From a checkpoint of a small transformer trained on Wikipedia: 2 heads of 64 (1 for keys and values), untied embeddings.
Each number is 128 + 32 x the weight over its row's rms, rounded and kept within 0 to 255. Layers, rows and columns count from 0. Numbers have three digits each. The size before them is the row's rms in percent of the matrix's.

# up: layer 9 MLP up, 256x96, rms 0.115, rows 43-82, columns 48-95
# down: layer 9 MLP down (transposed), 256x96, rms 0.103, rows 43-82, columns 48-95
# gate: layer 9 MLP gate, 256x96, rms 0.123, rows 44-83, columns 48-95
up43 094:113143127099134146201121147084110135171147070162177099057162139102163137142120138096155117128093152119115132150178101131185128120137159109164053
down43 095:098149075100124141147107211082097154101103091121155063139119126100087138118114137170159132189118174183138120158145129077184112125098160150098107
gate44 109:098145178114104136140082123135083135085097093087147175107169124143110147178093116078101066117074133112148079152137110104117098110142135182139125
up44 106:105157173133122125146119102135104083072118126136099171133165121118138154145090101102102049144089158101141155128072145075090129147107123138180094
down44 102:163106116144163165186167164090141097123180144126129080105155105098106178186156099192127134110159094122107180120110163118186041106129116102166119
gate45 105:155118101086166149129115150129089128113117107081189104127115096158074117080141155135100080104108059144139065099062115161066111126142048093131130
up45 107:190127122158068129078086105071146151099157128148141109154103125143140111179168143146129116188138109120079101149140040102185159099103186111131173
down45 103:112149162128171085088091139148174104127141126088121094179094122145126153166072124080145130187119102146120141188131150096177150098132103098114169
gate46 096:137136144148090128088191156184112113114122136116160134146138104130136124065169130160130145111116101145192195105141145081093122106171133132154093
up46 100:111199108107112141183119156122172098114080142110139139113116163139144122138191120097084100144094187179169050128112122133161081078079145072115169
down46 103:165134094147180144096156189110056129104173116096116145117151160124027171140119105135134101103173110146162093128145126081152109145124107202129110
gate47 105:106153142177194093127142142100102198093115109099145094159130121159114125055091124132107157112112170093159127138122123145182108097153102135109145
up47 102:123157093093144122128132156089097125096126084143178087157122107078129102081120132093188138051088109185124112131132161070112164168160136141094129
down47 099:065126128116101153163149169107118170174147142133140076113082115141105149164059112148136158097126100146084091141139093144162141139076144121079132
gate48 121:146206083141147170175086160104153106095131139153157099089094106104107158118170153127181137036104167129121099174132102096132162125180140122124150
up48 114:179128130097145102133078142067099140135081151158126080040130074127147213149176100093170091079166080100166089167153116088194130123121111112141120
down48 122:158076174172103138185097104073150121107131118143113152101136189115126190147168115182114137119114124138146152099147134095176142120124076136142135
gate49 082:084076145125131079131127107118134159111115133082137158088099082202141138162074108165127133149131100168068108152149156174116100142134134150173059
up49 092:184141154070126210154096137157066158129189087135153148154141182182156110093162134141176115160127110146083073158171160073126160160148151112120137
down49 093:072110147148119092123147183115132134106109212123107122098098134160126080108066175110171174092136145046100163134117105140119171147148149180126146
gate50 114:075137083106090082090197175097124145168132132140090127120180129109128109142150116091163154138164134142119144095121151220107060104121117151131115
up50 103:158127131183089159147152139155152089150095169192129133129116119159137132148141135108181095121159178134169135138163210180183071188130127169068104
down50 106:107148150084152138101107080133170083107114092097180114159165128138095108169162144148107178172101161153119145083069132082137114101199170134093076
gate51 097:149176119189150154180109135093095092054138126081101076137132133088112101083148169090135118096135123094173177155083107061111138160143150135130125
up51 104:115099110150188147096104123134146154182136108077144115095137130144109150118191173205144145086107128108152116047163152167170128089196100144171097
down51 100:114173125150193101142113039129106108090128112182135118092113120149167123084143119104090140070105191127140113121152176085177106179143104156123082
gate52 109:096191169103150095055118143161142147169125131103140152177067117174164171176173086137111161142123106146136073068155100123128122135160151138164160
up52 108:098042139099155112222162135120131152125158100143119121183167149095111149131070166107137155172088168091120163137120131160117073163135060097166046
down52 100:160148138105125140119137237184157123167155130095065209113122108178139212159146106134131152171149075134105119094117127126126089139146163147113135
gate53 101:131176154172119114105147145082167156145136100114179107140180151093150192121108107138149150144141162154070199124079124175126060136152106169181105
up53 097:109129140128102149129131116115071164158135155121142174114122153134148182126113077122139176202086092149034154137122134149139079125150083161158130
down53 095:133121119127174111221143103131106070098193115136139217110127122112126186109128115117127111117111114144153062105205117146094100110139117160135146
gate54 101:133138125120205119143135115135153136106091065095130130138146105139109108110143126100093137126148183126175191167074160131108093081166136075151078
up54 106:145188113163122155111163186105101168109135142079185132119134140165128211166188169115167084092116106114126119081136111133152073131092177153119134
down54 109:192176162147206152195111194098114129117093099107182127145149070113075123116115175112107127093142137170110154147144133126110140108146166110162109
gate55 110:179124237078194117165111124106113118083127158134134052132149186116167170137117086127120082108111147145171084148077071157134099102098094144132141
up55 106:175164164146155209157098142178140127099136098188127145166141167123087196151087129183083123151102131063118100095131123140125082166058116210140120
down55 103:168178123075160185123119096135123115103181164075091156108144127116132167154158116092147146154088083072094109167164139126107110105186102179113057
gate56 094:145151148178157071118192108174152134158132134104103159099128119100129209079112154129078159056088058129159134158133150127125144120130116089123095
up56 089:116124091168119167131099093223068168140167098082098168153140127077133064111135164088171082079071099154125095137111143095154145132125141215151102
down56 096:100075129142144111148104156115123128165105107156132082094106094083070183088126107159122135139153181070085142157136130156109205125081125127131123
gate57 100:132130080153143149135117149090091121093140104108151094113196178142125142097142175142175073145122116157140117109090119118156186143192115173114192
up57 103:138158114140096127098102130156124194134158086159085109167052183148159102087125130129125075181090126139117134064149133164120152072120111132106135
down57 099:116116178110140083133121171131175158165132071177141093150087153202127093117150149133082067119145139171151110181110128147129216105130130093149099
gate58 102:206127082116118115162103143163199166094155140118143126147150102091122139150101158100090144116099117132069135114074174166149139122162085096108062
up58 100:092085141131168156124119123121139097151138198112161134111182125145104148147107118097191116182145151143153133159134162087143133165125113108174116
down58 100:126157147160139116155149137113106106096139135172138105106166153080154132151116148093074107118147150127110146158143060117120149122163160114135164
gate59 090:146149125142153122120140157040162088079161094138156050129112171136104061089093145110147139131088098100109131066118136080146131126165111185060128
up59 102:098125087187158112143174105143060061111174111175118120124117089105132160107162153117173128085152128102148144151151133111116143175039166140126137
down59 104:101067065159102157132136135128094128140131121106125102153160127163135097134075072135080104094102089124159133131102033131123098108119136083148175
gate60 092:156160073182147135115108137131156120131083104032140131032181102127077161133079152119093170124128113127124151159177159137159167121131132174096166
up60 102:196168101144115160145097123108130091115089098126132120121117143130043130070088173170155112129164175122095194129097102134147123109141130190109102
down60 096:072160155148132116133188117117198102160184172150140113139152182081102180159075126132128161108149157108092120104098172141160112071169117121168091
gate61 098:114133074061141129111163130108150138115102103164190094140112063195114106122153148118174131123057156100101148151059109085115104151119120117169126
up61 102:135102097202082141175069119132049114133118100143143134134165113154066071115092113156127141156125107071148159093173173117114101174135091100122200
down61 104:120101128182175092123129048112090137139100156166113086125135128105185130094077130201149159152133085093108091089143106144123137136100149095164135
gate62 102:153165162156192122115118181137142114063137087079172152125115145120115192119127204101126114159166174106132138159133131109110099125182154140153084
up62 104:141168102142142125121181120086115125153138108102148057126113051145111127105194151113110092040157103157150134116105157121150127109108141093117181
down62 106:242137107138175172138116178092118100122165131063133149102122150165110131098179162103128126144147128183092166155162169136117151099143174092119151
gate63 104:165178136153175151126151129172149151110110130088131123147147063139099142048105160119083080109156187155117132123079142083088091128146151143178145
up63 101:152122159088140130098129098120131121098105110145117147135153143167163101105118114127086096110134133186114139109066135127110062112148152137132157
down63 101:152131172096058124117126023092123105093136128128142156168084112146119111160147144122115118095162163090085166170136126059111147093140148168119141
gate64 104:094112184102107081112161140185134147151171176154118147157134156108127121158159098103139197126098110148093109168065050128089121105166113094167058
up64 100:143137145139116086082145123090152146160119153137111070160152057217089166134146112158125141120043129127104069171086100181155088170159112190085154
down64 100:103129069134123094170079132126128134093124025091140146156120150102200132109120148142128136136196153101132167115162065106123107068126172139160151
gate65 095:121143100149128167108170126184151108111067149186092146122108162148087208136161101080101127147137031155166123161102130150114141162058155147129116
up65 095:104131139152168104130146111203151117151128114081174123130113120123137135156149092052139135135121131150188085110135123060101173143088106115075093
down65 097:137141116106119135116109103078164129151112112135162066180149098132131109067142155180086128054075160099108158105200156114120135180147105121154113
gate66 105:097163150150210131104137135129159145130129104144167154100109152124144148144192144135125104142149183182157211072138120139103095122148157098191126
up66 109:134204066138097171155111162117102114071129113122175101119141121150079095113135116120135104090092150110095087142147160074140088093103171164142170
down66 109:149154126157152105091106139106111147118121133112201124122078131157135103101179138152102072127121187135103194105120122108127127115108147114107111
gate67 105:170133138050157146105108164105064126173155163091146082104177169106104130106139130090173123055165117194125138185111120093160144149101078143121165
up67 095:130181122082194096129072127087105124189146154087134052114129185085036125143130154171151159141115145153138103130142101087151123128155179173161091
down67 100:135137135192110133165084000079119174145085065130165116101157160136102123144118145128151170117123146121125170116117150139094106112136135139150105
gate68 101:157101104083090080084106168098143093131147083098131126198164140082088169150087118108119086122113143126125185156096155127095091067194080109174175
up68 094:090123160125134075133159132079163164115156141132116082135110103120192092157122076072101151080192107076173132129099100163095096129131096152141162
down68 099:141105090109116152137144191125094149139122125165103153126151128132115135115134176098126224091157177164124062091104129141091153158102136117099134
gate69 102:166119155132201126120134169114145139130102138141140160128117170135113147108151134141111097135193094123175172181085178218145117112072109139118101
up69 102:070128093124077087146162147143118152112108148089131108115107069135141081061108118170107140094127159103107130010102096106158057125128097095115155
down69 102:142102130126077152163140221142130140095089053095122166102144139111127101149143150035110051133166130138173125110144121125120127112114116072106127
gate70 093:184147079120081122143170140170114162113109159139156109141114138204165076098092146090105149155087148066038241144116108111078100158175106086170108
up70 098:154109110123087128078122159133141129142114192131130146140117166147164148108106121137117197157083168063119210099091167121123116128128127100110138
down70 095:159140067104167144135098006152158151142122178147132213074139116098090160196148121129097137106136098157113142120121152081092161152107130160144144
gate71 109:097155151168216112153149123167142132135132100112106182110147094149094117145136107166092138147088114157141150176085141084100044024133152149143085
up71 112:134100167134127093134134063121087138136117137154120146144126090150129075132065109113113163138154085146179179144097107093101064091199074169131146
down71 113:120104140148111168080145004118139108121116133125043135131156167125150156140100131161147174157141186118102164086138133179150137145126127108167174
gate72 086:147149114115161090198091155111132102110072134099107117040148152164174125146156118095173129132159091124070123173111137075170143154045121138136173
up72 095:141104139142125169167137143156154189083177108178117184189130042111117197081136125100088131118121084123134090131106096171183152079150147118125115
down72 097:090090112166146140171121233099109094129127156168131078082112179143129137136114100155143146123129130087156140141116080127140145136152034116125117
gate73 098:108127124105120180129171154097108138155086093112197114135157140152072127104112169075186071110080108128138110172134127154173116124173129159109178
up73 101:109077108128121101056112114129170159124085143167107112112187133137107086119141133082098154192188166128156100119130119110155195084202139137101128
down73 096:107130086134159134183159177164133125083118096113121085070078171116153173186166093116115120135091127121135174131206142151088136178125104151135150
gate74 099:166126093138152125128141125069162162080127087111148073167129159089084159040128134147121153142148076131108110109084083162161144114200157145108097
up74 102:080095110083154102100178139126127148060132124104146143183069212158159103115117178109136118126170161174109128154140118145118158189074135175129154
down74 104:140088172147106061129154089123186147135154123131165141129136079156096153119110184166177167141178097158117151089153161205094117117165117074150204
gate75 091:123148161146116156087194138089139140083120139107147168176184147130142130140135182119172117126129133078133120125161177110127169181078160135111133
up75 097:145160174104129191095142162065164104075173143124108110151071090089113101083173139089160142139101082109120143165165134126110208122105095159176123
down75 098:104053079096100139090115149154130172162113153156098099106103122133128128143104196139135119146112151104108080117069155182077111120128189108220127
gate76 106:101164150121174101081133146127153165085098142166112083046111131113115082078103141114129164138081153173154173161097108147088155145075081119161121
up76 103:143129177101149084091038124129104126125112170131090141130132149186116117150081063139076111132149139195104160083081125147147078121100108152119131
down76 104:101095140135165057120115041117148098167149176115089126133113137160110109145131107120121169138109110176181149083125114124176109110157064105149122
gate77 091:107080122105144121118143153146112133089098159132119082126080148180181129141112136089106095112168163116147251126153095147094072120124165118154141
up77 096:111130079126147099168111130125097101166165115151123197085099130111149169178172161157101150156194119073153146136169161118052155132126150102122059
down77 098:082204170154156122093213133104146156174163113105152136130157093111099126137143141087096146094097126136128106155061137075174167045110196142133168
gate78 097:149116084106132133081138149099163134095122150074117064099121148156101143072097150112108100114188102201124103097127111079152116103131150136089101
up78 101:175094161096099124145074142108062102090125109069099164107115116085121176125121102182154115151079116179127122110158170107157151159181104125057090
down78 099:115156153152143143135121125124138086184141140154070074117101113189137138146125094148095143110118121101131100049138075123186137127174134118132173
gate79 093:134201091106145144106128122086148135109182105101194097087071155111101163118141178082086088145166180126068148116143132143196103135165080134139155
up79 103:103117111128125117168115151115055188117112101138169118127128156089080142055086095154213136085109186112089117139122147167132100145125144130181109
down79 102:119173100138156185140165128116152163120127067148184066103129102117114213094096085160158133104098083131108131091130135130140129103082178054126163
gate80 102:102155082145201152106178112141123143102154158086137078152113132109106158116143170095131112082123133142155109139144125116076124123109093147158201
up80 097:132157154122136113126112152118141091168117095119191159079118097155142132167174107137129142156144208122081165099084072174203099121157153132131077
down80 096:158138156176127113109190158110119125175102101079116111120149137113170105145181132118132190158180124076092190107128127136127130083063114158115169
gate81 096:122136071096121113134104121185159124144134162083084161132126105149137210170118124093107131150122100128190178130076149165077066112160100124130116
up81 096:152172164148054151137156144129136056156100093140165094084105097075134126112096145128154156163057112123131090120182089120153094094156102131163153
down81 091:090129167122097077099159114089135144069065143099111172167103128097140186128145125116071117151122118154130131184115134144137104122139132190114119
gate82 100:193147099104145070153117169096084109104166103118196118087113167102146168055157137137110138070173149079126115172165120131119142170149109082125089
up82 098:131152149172132158124139190131124136081149129089110139157186061085144116154152095092115120114149115075179096079124083175171112076040123137146162
down82 107:105105124118157119144064044177162147094123108127125130103161109174135097145087134172103147138178104157140106104101154109122112125124088095105101
gate83 108:090148121156145137074193157097114084112140133100192112149119114108117120122166157148170139127094144181129109136125137154161086114119177131145117